config = dict(
    d_model=256,
    n_head=4,
    d_mlp=896,
    norm_place='pre',
    norm_eps=1e-06,
    init_std_qkv=0.0216,
    init_std_o=0.0216,
    init_std_up=0.0216,
    init_std_down=0.0,
    lr=0.00803,
    grad_clip=1.0,
    warmup_steps=200,
    decay_fraction=0.678,
    batch_tokens=[65536, 131072, 262144, 524288],
    doc_mask=True,
)
Each number is 128 + 32 x the weight over its row's rms, rounded and kept within 0 to 255. Layers, rows and columns count from 0. Numbers have three digits each. The size before them is the row's rms in percent of the matrix's.

# layer 8 MLP down (transposed), 896x256, rms 0.109, rows 505-559, columns 128-255
097:114136173131104098118104112095104141141190121102084142160129203167039119114095103113076074153174076150205164112117103160136127151158122124181124176163150115135090141116191142107103132151103050127138133163089135079115113151102153155144147090097100112209156051070159183142176179134115134160117182154089136108135150080144100133174137140071153144104148094147165072150066131133118127134149
100:131106175083138145141138109192100113104133117107107148180146110128160178155135179170186104107114114116130128076133112159138144141129087075156092184159089117140148089140136126147138147116102081153153164113139137147141143121129033150127109145140123092169133109161123084128136121149140128131127079113142099123110083156058082117080112132189093108183161165146119130056220140183192172153070
099:111068163091122120163088114110153162125095103132117200125108125066158153181132150108114136165198162133122110128174128140117158169141111152130110102168093098093100116088187112121134140121177113137117207141134094085191134169124156128176060106161139106166116115092133176151132099077110114100152144206087128153177154210071117106119126157148105165132176082139134088106176085099127137136176
095:112139104103140096189136095156125117183142120155062170166108128142115102139131135115079158125162122171142116069125104151146083099174115145116123116177102071174113148114156128058132140175118135119147124119186100149074124162052054107089094177102129105101154087153135101213111147116155106153124162140141155102094138132060131103108179104148135115126172156131167119152085146113164124110158
096:093104138092132085161107135178128115127096131147106180175182137097131117109121069094134104100063141170093096167120115144083157046077152137165130118166132091069129140133137117120125120164113088120185146076115127157079129158081172114160093147155157092141159166103128121146130117123163166143151123117146133130061142123128142113187134126134063157147144129171147142115172216191183127107098
101:129146198126106186123123109080141142108166082170104145158110123054173088128062063116154173134094105135102100142149089149112078179115106197117130149141099134206165072126127146125105098104134088125067093120127158094186103155135123134159115143082182133075158097121121125154191116126105162107229151107105158139129127118172133119157114103112099134157121129099114076133082089164091099202059
098:121108130000089084118130114139119100108113145159143193086113166058119149208078167117151133150156132065117119109174103113118076160199102146124133142139074195109106152099197115167115172112103102150082138169126155058111127122166096144139158154117147078157183116074137088124107097203172167153160146099122139084132121123087168111118107081099114144107104112189174147132104143157132163165150
094:097111140135102107136137159084115109167147099151099107146170130170101111150195168167155099095153148137129095090175106098148123117119124105153109084098157091131155169141087125127152086105154136096083122160107124143124062107100120129177116129094111169160127052196112148161138106119181116072138063048098059091186054144147149154065086122090103146175069137135105194102119132092093141143161
099:137073155131114120075132131138159135119165141145122097131126112153067121132069115224160097144146152080096204117101130147124164179155110092123090117125176122114119101152087057158168138127103189110109120103131112166148140123147125182157136102076196159148135092130148091105225146107098102144085174140149131135127119136125105139097088149128169190147095163084133163143116107065112110084149
105:127192046151161107085127134124126162089103077152115141128141094120141157142112162079120105133164174125174143149134105104116126183115132075138174116111126061134127185076163064119060157121139170120106079138157143105151130104136141162051150104124085104077176108131111114132144195140119118168138146127179164126075158147153150156159107125094092135185128114130098041129124133112186175133151
103:111107086164107162140176139099182128090143135103174121115132152142140119160122104105113140103123090124238186104054092119144126157144149145110114175171123117184152130134092099074166139175123151163060100079114089116103141161116104136099116105162140153148186070201192122083141112167152068105087054179100193124192097123141121134109105107137171110153116128115097127087137064181114123147119
100:179108136147118096109057137083071081134135166108109154115191098091108115129115142132121127109106167180102149114119167186141176147151122087108077120128227153163116143149117129146190106122155136079157138162176110184140174154151150159101113095129138073123107138111157147148148094147143095108133114153141132098139163134121143145083097171089151094122129157179163111103183123094176152151161
095:128169202160090085098155106094169128128092130118128084104092116171111094148064156146151131110110146093182184132097160143192131080061149112139179095115186133106171117183105062115139124109067109100100156114104179159106124111120145163161142085092158049082166150140058126113146129103199073159076090188107205109160127122118101158141143088092118134138077110112128138154057144178146100113064
103:125120140132154118147124158164097151167145119135103170099175141114074194148096171177166109132144135129117115068132114075133133109150182092131118156076109070139170165119060173082111160096151150131136141141121092134097095157151122121173163124101131099102111115049147100163093098089172095155079080134051115132149140183136119193093073194207084188154088120106135122142169128085120128137164
106:118173118167075099195145141143131175138139077141147126132149160118106142137129125120115195053090091084105136062149169104156119185083086138105104137188145131119113093080155100105110127134082105134138114095111158095139105168182105146141125071127161119113125145168159097158127111131160146127117058153096083199149147198071144089124114104160111114081155111181152105133132097160108128154146
102:177083098093089106129152117123100113094158115155127114143146164149156132086148160127095067169092110177183109075133138105123132087155186108123148138139124111126121119120197117154082145076117093138163127152148130135151159134129124188124160112070106115188135131140141145125143129116097101171045172111154129112137065175102175116078168134150128179179155156132124069093130078117124125131171
103:145073100155045112092096139118079143133131085116139170148198156157129113118149129108115097124089116145147097200112177161142145164114152131101132113160128141122158108120051077095154051170125166130144129136131111050191060054135142114131126092139148092172150119158088143160173096169126149152084118194089136125132109115141171099116089122071138189108116121097091145157159133108143147104155
101:160107165131106141220180127160117131076195140089136176120125141121200178135175187114074082091180142176108134130154104167159175135139156111132117106163091177113174165122135091087081082121166119131129135142146106127089111182118126128168128176140167134096114103139114095112099134102078124113176096160107142077098092108091171193086134139099115110151184143120143120114102102165119156137051
102:172105116194149179135085114121096108171124112119116139128101169119111086134124141136102149151150107174146135092157187128121086158119082092129196152098048126071105116156070096173125189147133091157072146192070075144137121133130073099165119126035181166123124159137168177119116137175128108127123130100084162154064135083144143130092129103175145129073122078158155061100170143121169169124126
095:108138215089089157165079159095157138118214139144129149122138124150121121101144126155095110134115139130131168138103100157133172179078156169140122194092095117091079139102127128124157121082162089169150139155162078126120085120144159075154134141139098144154091115130179120163165122132168077080117118113090121083141144172088127099161169095126142133170135116063125079117117089062081099122121
103:129123129132159112108100141167136140153126132116190106105128138095028099124148132104178137074103068195120090112123122169104100081182091111107040102190155169100081120123153155163112092143171139175132146147115169080084127118069118135155139130125162071151107155147174123102093042095203148072169108080114149143139162169113104124115167169151108156105230124142109135089065098116156167147096
097:130137156126075086099150158159034143078136132167169120157151179136114112147095131042143107115165145150111123114079061112098110122113126102156104097081111102176096168150155152098143118143076177139134159111114087096141132132127157146118165148113122123076147088159112116191137143083122167091110110128111122128103069149191106158200055127152085117080099191096173148133124112127135091167065
100:119080111042101087136126131159106093140117170132154112172101159112189104140095119131113112126144176138129141158147128114128145055088159121092170117157115175132120149059176064168127131105051157134108121074175107208125117126160068111132092118086168113145137135129100175167139121180098117126145167114203141151140139094161159135109139099106154124111116106117125185149109131103103128121096
096:121125090116143155163051150127114123139117093178098121160153133123130147110114139138139091047105222132087162123138066160125172149158157142107142099113147140137164136133069193113162131090154182149144143129161142188142135112191105107157162121121115081160061172165168089184134079145165122156159150077127119128127160119122140143162109073110096146061100103092140140166151103078130121069126
097:172088142112108130142137130105185099104167119123089134183165133107086126076117080158106104123124133127186159121085131141160118141091079138071163127143114132145107124126116083150168152142088118128131157147200109114104123125152116119168111090124138104106161158102146135120138087146108158187119100149069162144109142089161105128081125137166071148144080151102175139108119164116096135109063
096:086146080170159129123134121099132161157083116102087186092101089115117174117143103118103146114121153093117105062179199135163121164127128092109110136112169150154151180168155170156155099115116128090183158109126158143119208197110152146093152154107086122112141160132115153092096109144181102106135147155159141164079119116088131143149145180103147184185125129195118111147143098133107149140158
107:146140160189104142154089098160180093116119142118144244125121126136121115143155064124078107142090131141106199130067181156069172138135094192128121070094097135118084131156125096110101115213066096141169108109123133146097122113083160137145103181155115119078052100131133166068135159137190099121087187154130118127148079176094110161102137147172154190132196105139080185121111158166169127162133
098:142129108081109108195123134157129158138127112116142162094088113146154154126125151153156107123118118132168148152097150151169058158081128115120107067134149118134173107152182110099159117209157141178143113128120145142106170114069121158144118102208101055104135077162165131068122123084156125135136080066137135112132129123107061144164144143106162189119183074063113087146107110141151067176093
107:110154139141122091130128085129126114168185161074100073139131120162019178119087092127093099129121140134146133093180131066200096154153138138152144119171118099188100129123117119145099144134140167151156157115134187110134106136126052094083157124099099090125160160146111119101122176155128116194116153116126180130132074104121161136091142208125096123169123152163182115107066071119205135164080
095:103106091147133134089110126092096129125113128105155142113125121161122087128105061100145062139078133159128121069056163119087115138179192114111156147134129113134099150103169148097124125160160141126153186145084188179109098163209122140117136160101124113134104131117105148122131102198114170160102156181161117155103094134076133096070062086148177096106109139141139099155152162167114136158114
106:064150147149159177133110164158126165109175157120176109147084096138121137123105128120056160168081149156140129130158088116165131178121143121128094161145122075098156172112133198136123189160078143160108158140173107125138081192181096087170132122095137183099108121152116113139174095093130131127122144151136103074199113103082159178087159124139084123147190116134140121137078077121104129135133
090:128196065052120114113139104108162150102170115084149105165176063129111101066143096122120119107149151159091096104128142101159160089140120137145077113199073130163151165167109118139153139144138176147127155135135064176144174075151094147108126127180177151115122195076123081178114163091093138150112146118120111159150135164130152177164097179127114125125148105128144075146112118121094154185153
093:107137155196167156115151090129111177067091075081196141089093092139114077126127135144107130108087078074134147124102109105126086194116135153119111124157174075101140103116143150190165162159149095186101111181152113125121173147105149193146091113193114161128085126115072178141148194144120078147166138135073112176062167140129140161125095120140136189132151093160142060142163124116137139169204
095:140130132100084146150106152155105069123109150089100141105125131130136094153132120143185128149154127073116166084058113121203123182173129093138107098107130169139153084105143092153122088143110106149185097151081173085109119115130084088137099145133130162097138095132106136139154129154134122143104145166094153067126133129219151127140130093161114123148095143128150125128171113135159172102109
103:108130096150115163136120107110116090126165127147132091146133153094113055148166159070142152126129102097146168089094145101059062116088094097105142150095162133088156155131058087109102121132140125091086149107140136120126130136097123205162130136144165120082079168106166147112134093155137130167098071195121152157143158085127124185134085121128143151105083141160091108068125163116149144173207
102:088128162183139127187147177118144169160159182131082084120096056101139108069084077102163138113071202139137151187109079136103146107063175156132079146158188109119127146183142101144150127117104157121121161095080131154093122067121127150168116124121105136121140127161197147173169142087145094146127184130172121152168166108151146147161113126120129152155088135110086111147108118121090111133087
102:172137156113051141142164135132113128115142126155165114117147169190087130178086159071199137132131184078137127144154225137089171137098127181142126133102207126199130158049095137179145149131133106127121141154142097095144157095132167164098121120133110149107107082173148129119135145123111117176101182085166163096086173179115066095137100086125146114149092144114122216105090064092123086135116
098:110178154095133097152123132120201147126143099146078083131168109107160118114103123075082101167158124155112150151105138141128164150162125189122106181133127079124161183144015085131143141115089109115084128189096146171161124138176182120108156123102072165203174163153118127146114089091049121112097131152103122097085111114127085141114098089110139140064106130099136129143105133148103124130108
105:087127157136082169137125146129113123152185092148133072184118093117126139131167180150126137093068154108171138108223119104157103124126118094063096143142075122125138108109175129064126145160128149105177117135114117117145121122166128165145155139092188105149099108130113196130158037134104118152081174130180202089116147080084137131148122150097177086157079144117128173175105143136120081115160
091:124100148140122170165142149091103139102123082117153128137144134129125110132151150094090118175150094168120123045121074130100106081094161116116126153143065106143145166128105119105146115137121098124117077071097099109102178165108128152149148182151104155182149166121102180199125133117117180122099098123110081127152117146138097095120130082103125123211130128131167165164115123068115154111192
096:108155157151121147070171135140126131122122159073119149085170137147136182155140101134114132158093160109091142195081132099176181134099099160152116141091106175150159186134150131129126126127171146072212135171128168131138113062180118134141107155112127156059110106140080080171125167127178093150124177051145146118176140161141099216120076121206113076094107087122146125176098115136170132120127
105:063081127130091123129108092155124128138166096132122147130097155169135133138069102145126175065154093164166104141155091060157090172120171126149145160123156076113154099138099121143170188159162132125142074075113104130119077092108191147136086082148168151149154158177117064122118112113156080159128139154150148129134102136085106147128070165168165129168105104178106112080182131165146161044180
099:168136123151146133078134167147093103126060132129079160144106156181090200096098063115136095121132150023124156107176109105105145114137108097135129112090102107188149090141173114130103158118109138101142115119172112137121172126145154132196125123107142143140175114184077096156160103174145130130122101099098133122125132126142104160177115085121088086104152130145145100146176148122172121146089
096:124108142163084117139109090099142127123077130119163134166168128130062186132110231135174133108095150150099153108077151164114101098085133111138126116078088099145170163214142115146107140112166093092188128082125096137142080166138086129160149132151103119083150117120076106161132181136175112117098138133146128081159123177125143145090077133130111146147121155090142108160122119092148106121212
096:087074188111134129090127101064123146125128106110118152133110067100119141074088153169196085120111130190138209120079099086121140107156151147109178117136150133127128086118153134091171144168145111167155118137104142112124125130173116137136109201157074127115059084136137144072118117166151120133130157122147081147150133101181145101138153106155105128152119134162114112143078152085105138199135
094:098149158072132122122119106092057150161173122082155126144115122059171095162158089089129164096172153171044121089108128154159202180155084126185141071133199103132148104088126117145123149114174138145112162141141123151165170121109157141143062112135067084131119112149106147102150078129153110165202134117111111164103140110086124119150081225148149158113136095165185145148174139086075108098124
100:100186195121083116159084155135128130148118200087094149100130178121158123177087156156097186061139156100182108170131144093131129137129201144108154130133137133124160166129131209141117107149148125107186143109152117112060127136148131171119136182094050063108152166132130120136132087123138133095146180092177118086119173114124164032171101129114116135045146112166148117143082143196113089086117
096:114164131103120151124151149104122185146133102096107148132141160153087179142216090177158072154154060178073142113133134113170163095086131075106100100144157108072108138134203120064118119089115160121161127115157192134162086114135152140144106112126165157123071124132128100143162096121141150131099152122155088115089152095068116110118124127138111121121147096104108135121182113091093039147099
106:121066127148183096153118089175112139117108154123099173209194156178147166136055145030130085123099101130107163138109099118108149084130094107140114209142158161102110165154132135130121169084167076133137140155157106135131075144125135119117153139071097152133147190121134113108134122127107142079110130100086167130141086137108091133096137131137183158146121082147129159103127078143086161157156
103:124131111133173144115146093145165134178155182146206125119126160116146153122109153138206095121119116152184131113127085103148109108150140210129139129103138198143115132088102127145184146154135093101146088171126106091166075125104120093072087186112095124124113077169177144143163145090173159112151155144100151115097115124156119138079139092142182140145156051120152147108114107135116134113158
101:096139105141155171143159123137110188125148121110096088102133061153128133055149099088101125089070174144080090146112168109199135127128152155129156132094119085115125159060129161105075172084131154165137151221176082147109140137086137138153085147098101055139127144095137098138202108132156185150126153155139141105111124083210080130147151109104150105098110110050131096146118055151133134119144
102:083170129083144166111118114171133155141118095113126182133133127111143155091129162114160093163058185097141158074131159182121121073097098113132099145176100069131134165084134126132157101103114142131090130089099126129115092154098127114149092092117107097147146126144115135116135191119167083134113188143136153102096183120144125112114126137178111132162168132102127130172155125159107161155098
100:106143140091139147135159139128158178114093107196123054172145152092156153133117132128124117172084168177121133113185138170096139112199157107115079118128110139091145097114129131145112141125123158185108128156173170121089219161124061088131190145103094131135121189131133116171081107107042126144167192114091144104094099128109121126084075126155173161182160119050142131149082110099150126144098
105:115103111147132062133172128109129127178137156189119096106141142109145106087112131150159139099101140196178152151123081030111138104125166152111113111156109124142091204151126123146133097080116128124063101131164148148166066121157131146121121128165116113075106173085145162148182084131137093148118171111163185205113106094181148072166078105155184120095121165125137152165100123072113093089127
099:113116145074047116086103137165123100131129109103190138177097143063091128096126139061102127102104105147135085148119093068109132104130142140122100111104169168159182081107108140097174061134091101122110102170134110163181123114165150102174175126126178125117173170161136082176149140187120126137113111138109088119112154126098135140173114132122121130168162183122117133177166075091140098125096
# layer 8 MLP up, 896x256, rms 0.103, rows 506-559, columns 128-255
098:118171071155101130148089169174148120116137130134113183102116101172178129097170142176140136157127087122082111158135135136137157021089097137138147091160142115146107157056117143136095157104146103147105123113095161140116137112106122124148121134129132163111249040105128090156180155123099105108120166115140130148129127159095218162127130131120172146154144088144137168143178105105118112149128
108:149180148100139109119123164135157113061125159142114129110147159120103113131085085112131168107130149087176095128210156157130153176147161143087081131136099147172087090129148188167124101163136085084111151084107155107067121167117169130174146141082145165099166134093158202138152148133105194124077116123143135142206138110097155108138129122123199109162123189170140078148193144120137111118068
097:135052113129150134166042111120118073136087197172161102134146200114128117104137120150195122041094158183179130149141151137124116169178139154066104123097129102169051160087137122150127136137099074125113090089146142099134107087084087131138142124128227109146162177157096102055103109118138164133153138110145116140156095160135176076094113098139195144123153203142140113156164114147132114116151
094:089118071158133126095156109171099198138144151165144085109100145081093141062109220122092131161100121151121106128098139147143186089128136115114084151106156155072132100085080147175161149157128207133120162111146106208148127134129124132134173151115144112139096071133109140121118173199123118156141060110166088174134091203153116109164122155077103130077085124069126096132113140152084140206160
101:089173099105129121161092094148091110145185139094141129088124153154102138157078166097171124125098150151154085135194150099148094074148140107185130114076155150134102171155143106140144109123078183121089184019146101118147165120115157082125117130147165119179135166096161191125075143141131129131135147139173129105196130132107159125146112125166093067126109159154142105126131197095133156144138
093:159164128124109186140138116134129177179131130151097117124134140119144195090106103134098130138121116094185176141113111107165140099161140039116206067100124103167147123130167146119070134158119124090143140151134122110123060155110112146131129179112091048129178094125175192157130096084153037146190168106135131156109112124141147210156114135125124136152081155092113125139191121132123160123116
093:130146109103127107134080111056106182164201143163141118144135135150138119108078063169094091188165061108141130123154146126105096110097112146159121158046135144126109128126207156149151133148110114189089112086180147136101098082091074094114114116108151109163120129097180095127168154113083139102144127149113141111119132135130177074099185140120156107165138161169124129133164174088078119128108
104:101089151103137119178101155100151136046140122082155134101151167152163145099104074160109133101129149082148095154139150125153065111211139088101193103116164041139108100166140143089186107115023181111172114136123116184143100191094125126140104087117125183152123129114156176072105177101134115170147126137152099116138167121120106193120000151154150100148151099118133102174166140144130148126122
103:176095140144155079147165171123148122111195110142172097091114082117097101106124130100121150100131095071107143093142083127119069122207068111200099110114104110187122182187116102122095128078134140148088107140093146165170118126157234083101174176095105122197120088131127089123146133054122145117126137141128121079121143190109093210114115137111171116168166143154101143110100145127150149165164
103:061085129151182114159148130129126101129144128101171074110121120137162123129102128157147152121112140116189177181089172102124186103166127183172127075170101077117120112205062174082126115141086115098166129214104104167132108164114145104111129086127115091116115075108107156129174068125079149125116086156146198100183175113115135124147129114163103070075112131130084156082171155152143069079150
099:123062106110114140142128123128126136152071139115143089134112122139177140141060113129090158131156125092142185162138168137060154103174138081153118098158115062105044108100124155096138178075102159125125127179198113158136138120108164127149192136125155055138087126129166108118138131099095113122132141175104157114135094076119146151120087101146186163130145114128100202107166121106154160088132
093:130163156179134127141110201159077136164088132093190098106063096192116090174158148128066108143149140093079114121095166104172101125144098108094066091132188130153155152151117156125151083121143118150162157142109096161134132141170137110054121049135098072127186109128088111160135094121161133093135063108156154131125215101099106172123110131162174137133108100138065105122119159132074127139162
105:172137111201187078118060050100156055123175181096081160103155124153068140111208150146175176108139120179071130151106127127138129198095141118137122157147124151158161141106110129149059138098105116128137147145149117123145126111140126138105170114119067116058194143083141166053149070132180133162121106098149153179111097125097129131098181168127190139128132172117144102106073130151164126125117
106:103098146149157182126138151132130180022080124149137142131136120121183153115165113153153170090101127164135084133182093158160096120128128086111129091128131112094116172153166149146158125167091181110137119100143086175120121153133141142092239170092141122061143130113105098133100058090171140157125129113131154112106104101150178136088135091137168101067151178126113164149145124144024070129125
106:144089116104188138125154168074098106066145130112146118135144074172142130113145113132135113144134113098169115152154099126121099063128110101122139185188118154108160137123194111173175097107155112114094100143199111201137099175150158121082163131101111121126112196188152122108131094138074126099108109148126191150127193135101164145153215083089100126096165088119108133100140104167145136130077
111:183133140099110133114181086132075108120176164123128105124146125106079122134139099148106144130111157088174136175123128146156093180104111146098184150144117126154157093151111160107122139185174158125117119140163099161109156137158159118067145150169166124132116135091146125158123079120112097144119139150163165154149119143143183130084194164081149055180093105139077105098090165169118139110084
098:137131100192086074131108195108176164135179124145137122118099177164182112116157124133156184049082125130155076107110125210180153123136118159100112105100141116117144155081122093130105125131166129138112138124117200120114096151121159109106098164118156051079100094145146039118087203140139086128100066167127173134118158116091108190155105061079207147132104133060157169081137089081112146093154
100:104123108123154159130098116082111131075157110126132129154102096140136110092145103163111142171159135141151108170145100115105097126176138126147110091155098159108090076060160063129094114124164095156134097116129105169117127080118164130095186167151094163161208205130114088148169126142105143137125130117152161146073131093116164197172118155153118173155130165116111123092130102135137103139133
100:146150141112109111083098136144148081109120121079106131124065168113092128134093123111084139130151102143184106087162126068084122182106125099136129142134100158198147130160095126129163159113090155134139136142118113175098070132100073094106159122138110121147098127134128219111071163129112255124158084095129127146114094102141106108145130087094166166149120093185150194119149162066117091131148
100:125152162100142163126142147139087176159107133147118193101135097082150096124114070118117087086141145098205138093128099153108057132079141120142133098143130129118145144177091112106237178171135145137172120126138170193133161113082130095184158118147137122130112142111112086098096092170165125218124107109149140102117115065159126095107159112055085125135135158141150189131064124097138122066132
101:098148057028109103099153130112091094103111145144133122140125166164125153109170123155148125144135115099122092086074164141103117194120123164122109111094142190107129097107120153124055107100199110101162180068097183145118149085062153125136109159126094134102155117072133096146147129086159124139160119093134157132139145109164159139118141152152217090129134132084146094122143164102153108178140
104:089133109094086100072192139158151103144215149153100139128123126161109178117147118133070175172119175123134132153099121201157157182115180101098195112128116094091128173178122095126129128112048147145083149132101120126111168179080125117116122102078101096146092111144174087124114102090074143104088109054096099137101133129126172100149120129101148114116126199145120108177193128121159136107126
085:145177148110157141118109125140157135123147155153091089128158115076099146154117176135125177156132126128102149066127165168161135210113105121146163138081145104111158117120069189191105159060139109113171114113189164080075099060166043127136146134138131139126100100158147134167161086110134132120130136180114156105090120091124169119158135075151111134159106136130085154174174121050156102141084
092:144132080147110188091128121122197122119140152140136134114172147171157124172070150137127090137100112130094139092183144096160152139062087151075130089132119127115172126159135147139108141100082199125132124179121146053107126110131131203091130107153180122071151128095112142110120174108130138123150154083088104156096122126159134134189148133131103124061187171147140169128130082142041136124100
095:127119163134094167131150180103109045091189171173144082125129116136085119127130194097086098125160076164102101164122089132101175153095057122152137133180075132070182084123148073101103126154146096119097151128096103158149100164154132137119118071135175121086151143176138105131090134119137085073144140134078122173149126155189195155124114130140156135222197124136143171102153122158152111124141
107:147106126084112060132146119113131086166116132120108173177130112110143114084111135166168096113133102131131141111116165142061142173127141145127091103086153153133105093179165188146086099076119126128187083087043122114121152154044162185110128117118141077146119148196118114114150167045109133167110132119154172098143169124197107105098095102161139160100104134127077146083094174139171152082111
101:131161097052147126104139163146156077159114109129159089167141097114113128114108126138208162162151066158098174166083123098178085116111087092182093127076129100131143135141121145150133082170138098156039174122148104082177091098128141091169113189102129188116168155151122167116170088094161116154171084102152110113147113155119151132151102114069132121105160068133116078068063110164136148120124
100:121109096087119147112130102144100172068122138111137114145119121062116069087098108126063150149108100167096130123092133095127088145141145185182113143142155133177078151099133088184103082088138112120151101139128150221124129140126140121108149121172173039099121144135096042098171125108147172133185163111150165049122172092148170133155122098147176065168118101205127132076100100141111125153124
098:150124139222127123132145104114124114198103114163154115101184113122095124117173139170139103091139125148143127130092159110141094099165114125121122138124136053128137127170226094131093102175157087112114100109114205141073147103140142036172121105096162075115140148076118138125113142109106110093130104100089170008117132104086142151122171115141147144092195106100103133150130153059152163227149
112:124115118077058123160113160136167148103152126137105190086104112066122111121158151121166140141164033133146158096098076066088164181103168132143152104120130107148121083089164078166103116151159156083119164096130155120131148130114102157121157141161147105160128106129149127113158143089137104147181092154168132169124179160125140150143068154166053150158123130174146059159050153159108169104131
089:043088145116072144125096099159121083111106149136123084120120142127153099104117102160086116174146081114115116141086137131122116053049104165211153214121111138093213120140141156175087164110137073113149154116127121102131104183132132137168122158134104078144118085124149121083147161108106147103137106114125190150165144140160109125092065166166104131148116145166136153209084159153113093103116
093:115054154079094112095123119099108109152187135162091156115053115109129137150173154167152127171166144109146134168063137083133181059065098140189072148135170082164113142163146100160155132157104117103104106087082101200184118137113168120162175151102101159169201142127162141125124102103108146122116128103122105090145092129144118141071139159121140123146062197074099104115115128119132118129098
092:086124113080059149097142146124147093070137135211143133164117129104120085113091147208128156091123123140121133166120158194094175126157152123168147107095107105145137144114119164118038137167070200124173063081129090185169136143124180161128104166171118139098120101168158106157106166114140152075100120121171142163081124187180132147065108127138107088143083156111110129106100153114061216156124
107:143108136091173103153140171137191124089129116099094151062104123163101187150130117167180102116060137060138075105162141144181132153133130157132120123199116083112157092166142121118131150155117091113155119108106080158087170169103130124119163109099113110100143113143048116060137146119146131103148186106157146060076160136105108081156143093103196077152107089130136110100133138092176132061119
099:121182147134147102125154136178102144177084089123066098161154158155105121144100170152105124054116122076136136034143178081128143148107113095154116129128121175124129111094165106116076118130148125132129136139181121151131165194142147141127128161094110117121129215130101080143098182127119098162116166115163147153156150106116088106128147126126117143116167130134098101148137115097175149087069
099:092068139154117100129150138107114113089198140185119086113104159163200065103169099202090121099099188103132147107124142104185147130112161100148180136124078124126145110112142187096078129134113116149113090079078139157112128158084137110109178122130111168076155136131085199152127098115146113117152130104161137117152121133055116138160127119166140155161168167098132153111048107170110094127131
098:174162098129112163121171116110153163091151107180136126120122121187110126152113095103113192138116088039147096128116119148128156093119156097163103143105126096127113146175143105115170125135077121122165141120140133124189141120101146087145126185089142090189137098105215188149151171121110175098142152154125117174156159113161147193080124135077139170079156160044166096103102146164087092178111
103:131127091121151126163109089120138165184105139155200112140104087122185089103086137101175179125116187165145104150149114139088170095146087084138145160100126057126076108148133127149134082090129194063115091120121038141167193123115113164109170115123150077135154111119126107126163159132143107113162087163168139173118096099087117152178118122118140122126170102090108102075107161106091124135101
091:185160077090082144125128136113098146236037109115194069092213145142120155141173149130151130140113156126116151122133138148100140115139080103147115053036161126121137146154144134141102099117134159092070118138103112108125136067140131161075140098129076081102139155172145110071139186131159108111089152148142119148092128116121138085123133129104134161136113165092122102121168141222079080120126
092:127093073171127135122129132138074158135102114131139080108086119078163079166109094162117172167180127158128142160168098089129067089135162104220127133048121135102139076141147139163131105139160106120073140077140114096153095169084134131143090164145149119110100057124143154101142161199173151099159124165108109141164111057107151114163146145112087153128149169085147149077117148089189151098150
098:126104167116112120127069143102104144142116132100160144157167076171147150145158113154150201070143129122166166109158129108062118108165189090083119100149137166135106135204084117150082116114102154089129176133140130185082144109088118158169143056132160151077147087133140129162153118130123099132143120018140123100132107188115125156099075169173155100123113082107115087071126161117115150155160
100:184116111180138195090103114153107129106122125089098133166169124120150038046130057115129108155157102141095108149126152132125086129137132078149197094141103155122100145120095091135146137145105064112098153079136127148157134194108130190129141180142138100116153056146110127165154129105178085115110114091133110068129131122109099150138184131139207118137083152142152115147121087116166110167126
091:133137116179113115124158146163108103170078129173104062094156135114130032153100125103143158134098127163102079132131102118102140180152154134088127148127163136066087086114168139145181131094071145154142063091180147101142167189090153134112101195122207152146111119153100123137121152174141106144123134110126123105116145138104089139086098155147055111159178159112110123127114109103112158164143
091:130132134090115161143215118109076171158151109152116158105171132070155150190135081121145126133112127065097158058163139141142101113171125118118193084167125113075152201113168128195089131073138128095084119144117180082096140189128052097117181074107136149120171156181071139159169140124092174164154143166102133131125149185154191130126132174138215143123112136105095180145132104126166143083143
092:084118142094143071062064132074130167112103173170154166165152158139119170112155173102083134105102113184154134115196131143121095132120126109075113178119108085127093098168156116136098097084102128112138150093133134117171150211130129126074191128138135123166123101030149191122161121152099114160088101100146161184138186135115127123171132163167131139159180152109137115108099118151077142147111
101:120116157087087150139118159187101068161128116150194124133115103149158145129078153181120206111070124089102147135170134117144123067147094111077156051113116122103144148132085162172135089188149090103162114150098150156099135113158215126158127135134255061113085106137160134140166078163162140119115114128166125134162124182116129119138174127135138120197081118152119159183123133111097150128131
097:110206110124122184125122098185133148139151159141089140095138160115127147119125173117121083138055152102121126113149110152180160132143101110144126158153131110112130120138145110120108103127062137140094161133081133146162128141122072172121169104117200190116101103029149171134187127168099127138143121147166107140129141146125141154093065070116131137162085181119076132101142161152115130159096
107:145123154204134101144098115159128067152232107119168148116127115155082151098130091163125078132130144135090162167099135135189098179099088109085129148139100101101146100116203132182145182148155111192099093081115136103102107144114171102155099069107066150116109169146091070117162134147132065148062202184191143143090125142096159126088118147128159173103139173104132107085132097135172151173113
102:141163108133139111094142104183116074206151170134094144139110137131113087145136087119106108178126119178072104136127127156092082113160125075080136090141135120208124070083176154138194141118077108140119102123026126091117095156102113091099127111112081156111127089097141129120148121120188104156160078154084099172105136083159158152099116112180165077108166100158121162160135126160133151106147
098:085082136118111154098099092144100121131126153140141097117164114077109150146116120081119128081167124136116074162167109149134087128103146150196156173179099160104148142065087106138147169149151088107133121161082216084152161067100179163108152145115108171088122130122172119127131111159049120126133129127178165069142096208072130113136143129085079119161108200072158174063141135101185156174169
101:121173144105143183209145138126161150143122170210111139138182157089064080158130152165130109098169128120176163110108076091105135170117104113203129133135118157144140084149089114153089105109094142149132100159180125125122161103142106118078142107109145155125061106134109119146133132108085164099099079116156145123099107071157157141107093084076101128152111119158088146117086112169112113170092
097:106183044110093191165125141192107067162133134139139145054200119070177161088122105063085118101134134154197097172144119093146084137191159160132110111099093185124121171121181088183097098109141116122127135107149110167129060154137188138093106113108117104114130177130120129114136103152094161130115145071099173115061134108113119149165125104144096166164113090108147139165099119128195170122093
107:100149126162158110105122106106122091101126121085164108131196068109171094106147134136070139162117101139063078115154180093147072129119097103107148156154132133178116117125092185089136174125147147140131089106071132143054161133115141085121141116104162204204150088126128122137158140177118083124132113111098138094142092138176104123093070138211153074122107115096100154157120088122172111140062
098:178185184122094127091173113120079152053199102091135113109115134079179119111113088087076122123127120152099144115165101130099120213118128090150118142077201118158131097136105172095155104148142108137136121167143109152123111076100154117104112161128139154036109114135101123122195093130083078175143189116102147161141162145146127133169053196131110048135113194095087052113147115220134172110110